Part of a small language model's weights.
Size: 15 layers, width 192, 4 heads of 32, vocabulary 3781, 9.36M parameters.
Architecture: no biases in attention or MLP, local attention windows, gated attention, capped logits.
Training: a variant of Muon for these matrices, 442M tokens.
Each number is 500 + 25 x the weight over its row's rms, rounded and kept within 0 to 999. Layers, rows and columns count from 0. Numbers have three digits each. The size before them is the row's rms in percent of the matrix's.

# up: layer 10 MLP up, 512x192, rms 0.291, rows 21-30, columns 0-95
# down: layer 10 MLP down (transposed), 512x192, rms 0.166, rows 21-29, columns 0-95
# gate: layer 10 MLP gate, 512x192, rms 0.277, rows 22-30, columns 0-95
up21 105:496474460468483520512544489456496516516468529492527463487463500529490559496512478527466470500466521477534504512501473512520472475544496515498534520463523502487506500504489492513480505471466507515507491496526542522464477492528529502458496545484540476479508525502507518504489476503551514442
down21 105:496467508459466419512508492469552518504525527481486522531483485496471521512495517505505457472514474509531505492505480493518507529486519537575476515484517516493526504527502455549482476501474465496512463507447519502493492488461499465495529533487502555494484467505537485502505496544492526455
gate22 104:510506482470503515543521464482472507526503524503522508507527487471532508512525495503492505459501497536490481509503507463551579506480417500505521527478533521533458508455472536494500483499498468478525524530533490492496465515532491525474487504504492496516517473533490478499508487483555550511
up22 099:484518483499493483557468460486518508487478530481506517511484449504525532502461488508513473486481497511494504469501487480480557517491540445489509510474500504506500463502486487541468486499519522527484514477490505526529562509534521506493515516503504523525487479446531516499527459528494524472
down22 106:491507487469535464537505539551496456532508496496501497538543512521478493486527485517459498544504529500464508501453510483472548470493457546508496509506520497558534469504519474509527532485500532490493540456454500496490506502525481540477516499478533499510496538489464505494505530480521503525
gate23 104:540539509457561474504483511525449490509474519539523450498516477514485533491501512501502486506484486506476503517535527496505503527475504508497516511527483491443480521479541492508545522539499487519478484566483484489474454498531482521469474520496490540476484530479502497504536503521509523509
up23 098:529548494492503456462490499478518556475527496515490481517531511520478531442476490491445473534498470524532511508507494472496473505480529524530498508515516541513508487413504475500538508518508496500470500484496518461487508507507507499499497504484511501503459467457517505498468498512524516476
down23 111:505505473510483496477465520507488522510490513491481476475486518472495508510533502501492529565560517500514517473494527488474496482530463531489500495530489500467476521530483490531526525475501462502473474538512461509518471475499516506441492565468509506502488494487480521504538512540518536472
gate24 102:528489470476433486500489506486448464489469543498516510473526485498486487503516517520510483498513442499503491506472417481519512466471490512495477534503494528506511498484527488512502461495520478469532489528484523504504493497555482501478507513478498514492480499511526510496510522488499513518
up24 101:483514523505470516510492550510489451515515520528494509486499455537511485503441498493502516460510479499508484520463524466477470491498478530495524498468518502516503494498514511517570503503502520536529485483501533463523493511552531496498471513526482546547454448482487508482512508541525523520
down24 101:511457517522469503541485492538478544493525509496499482489497510457534428507487477483561505466448487531486456514482512505507474484507506543525549497531526531529506505496516496528530521478504486516502508533496522509513487515469479484478527466482510519537502425477482513511508495496471452515
gate25 101:511524487500513487494443505508503465511521481471469519543520489490505490483489490488538500527518502477490500446477477544504498473506531456502498523487546521508488533522529532494495509469505510492495515478524486491528493516480452558515498515502524516480503547471517525509465464509457467523
up25 091:489516506535475554490467496513496500512491478510473502513500483496462513507475468511526526528511557518486486541479500538531495490501511491503554525464530511532491482551529538534503477510507506479508473503495506513519521532465521501492497524495518509506520497533516499494476497523463491531
down25 100:458527531520471510477546517492484466494475530496510497532504531485505513503510495555530487466496499504489498527526521509520483534479498535510502435521508480503448488501454521488490552497466478476516525517459492459498546463498508508502530491499523535517523514517527526496545503508529545484
gate26 103:503509493519540512455520534506504482432543510484480464472478455462503466464490482462513500441523518496519514506526502506490470529514530501478506523466505519522471488531498490475498477520487495440513515527483527477499523541501477509520502526483494496515501499514533480519510495533500509477
up26 102:512489511473466520486512458493504490494532533520516491509484468464504503491469494480501519526454441515504463491483498547522438485510485503489514472480496526473526537521494493485517526474491441492482517526508549507487532502502523505530521487479463467498505503490525486494496542548488494495
down26 106:494475483494495433494473518496507485521484524506506494501516479499482516472533473503544511505494502500501524506502505526511503482457522527494509524496484541495504505495475505510484511481481535471545461496500539494467471471519474494489525474485511529497527455494522482536494495536471526434
gate27 095:513454496518493492501520511514513511475434521472503543515493469479454447509494488517488505508459476498471461471510466514493489507484502511507472465523470493502502492503509488523468498548534515535546556428484463485534504484512524507489508495522452543499508512494484496507505504525467508518
up27 096:512472530518531453431515515471470554461468468497474453511494476441500491490524468509523526509478458509463513495480492512496520470531500511473529487508503472468461546455492474526510511496505530470517490482509492518523452509453458532471510504514465501455500503449529498489484500486537499522
down27 089:468473464465502521543533512531496519464493517497520522534509508525478516532528511484527482506498470491517500485484512482494532454510512495497507511543493513509555469456510495508457515520490496489489493536507445497526509532523540485516494476518493485514494491515505494515507508508474517484
gate28 099:559535524521521461499513493434495551495536519492514475474482485484480521509509503502494510489529473527461476506529491525542480519479517546491499518488522517504481552506490485484494489493509538501504506531518504521456513505461503461454471519517472476475518502495518492526510499533508433446
up28 098:512518532504467545488501479492493509487498455461478515523485555525509526513523518492475487488489497536534515483505494515535489504512492516501518489513490504498518512496496490504473505475500494512521511529515480486469535464488498477490556520502471508502517499514502491494459505515514524518
down28 101:520534518513480482501524497511448499513495514522500528525563459506466490499486469465480514498458464517486479516431524472561511490474487468495483505500490487485538522543508524484514535498545477519515465488496517514409518525509464472536482493489486517522523506508472498524526506494524538523
gate29 099:487480546491490553532472501472482499521491497538472512508478522495512465466459491502552554488508537452502493521503466504471518481503467482533504501493465468469518462474515486478471525554462506480499482499489540535525435494527476511520509518481482520482488491526527524461490497481476513472
up29 106:500531510489569531507475520469491527488517523525467471486530488521557516520551507467490500489534518505518519557492511494492480460516485504482536527509491551488496465478462497466513518500458457509507488535533535593512492490538518479509534482536476474512509520503483533513481518495434509490
down29 104:463509511513512515519506496503490527582512512509509466486504499483540498495471476489525517490556550514445513541527504493467494516481470519474494504540482486523506536478455496467511482536501475508500528492511505546558485478506481477461495496502500462495448494508544495475446507484482501536
gate30 084:538467508511498490543479525518534484492481535526479466570505517493498522495503506484511491482519550492520556486495496476494510514510495509509496493511512523526479481483505531471536540509513531492511493475484520481562483480458525486488481513503513512502519479493522510520498501456525456472
up30 085:515474481509452489519579522533501521487511488526481510482464489472469502527514549502537490494525541523537500490556482501515529497478512509476491501481487538478499501502502487499521559481498522448528485540489508537520500480539468528463506489503524527523514459506481507517541514509536540501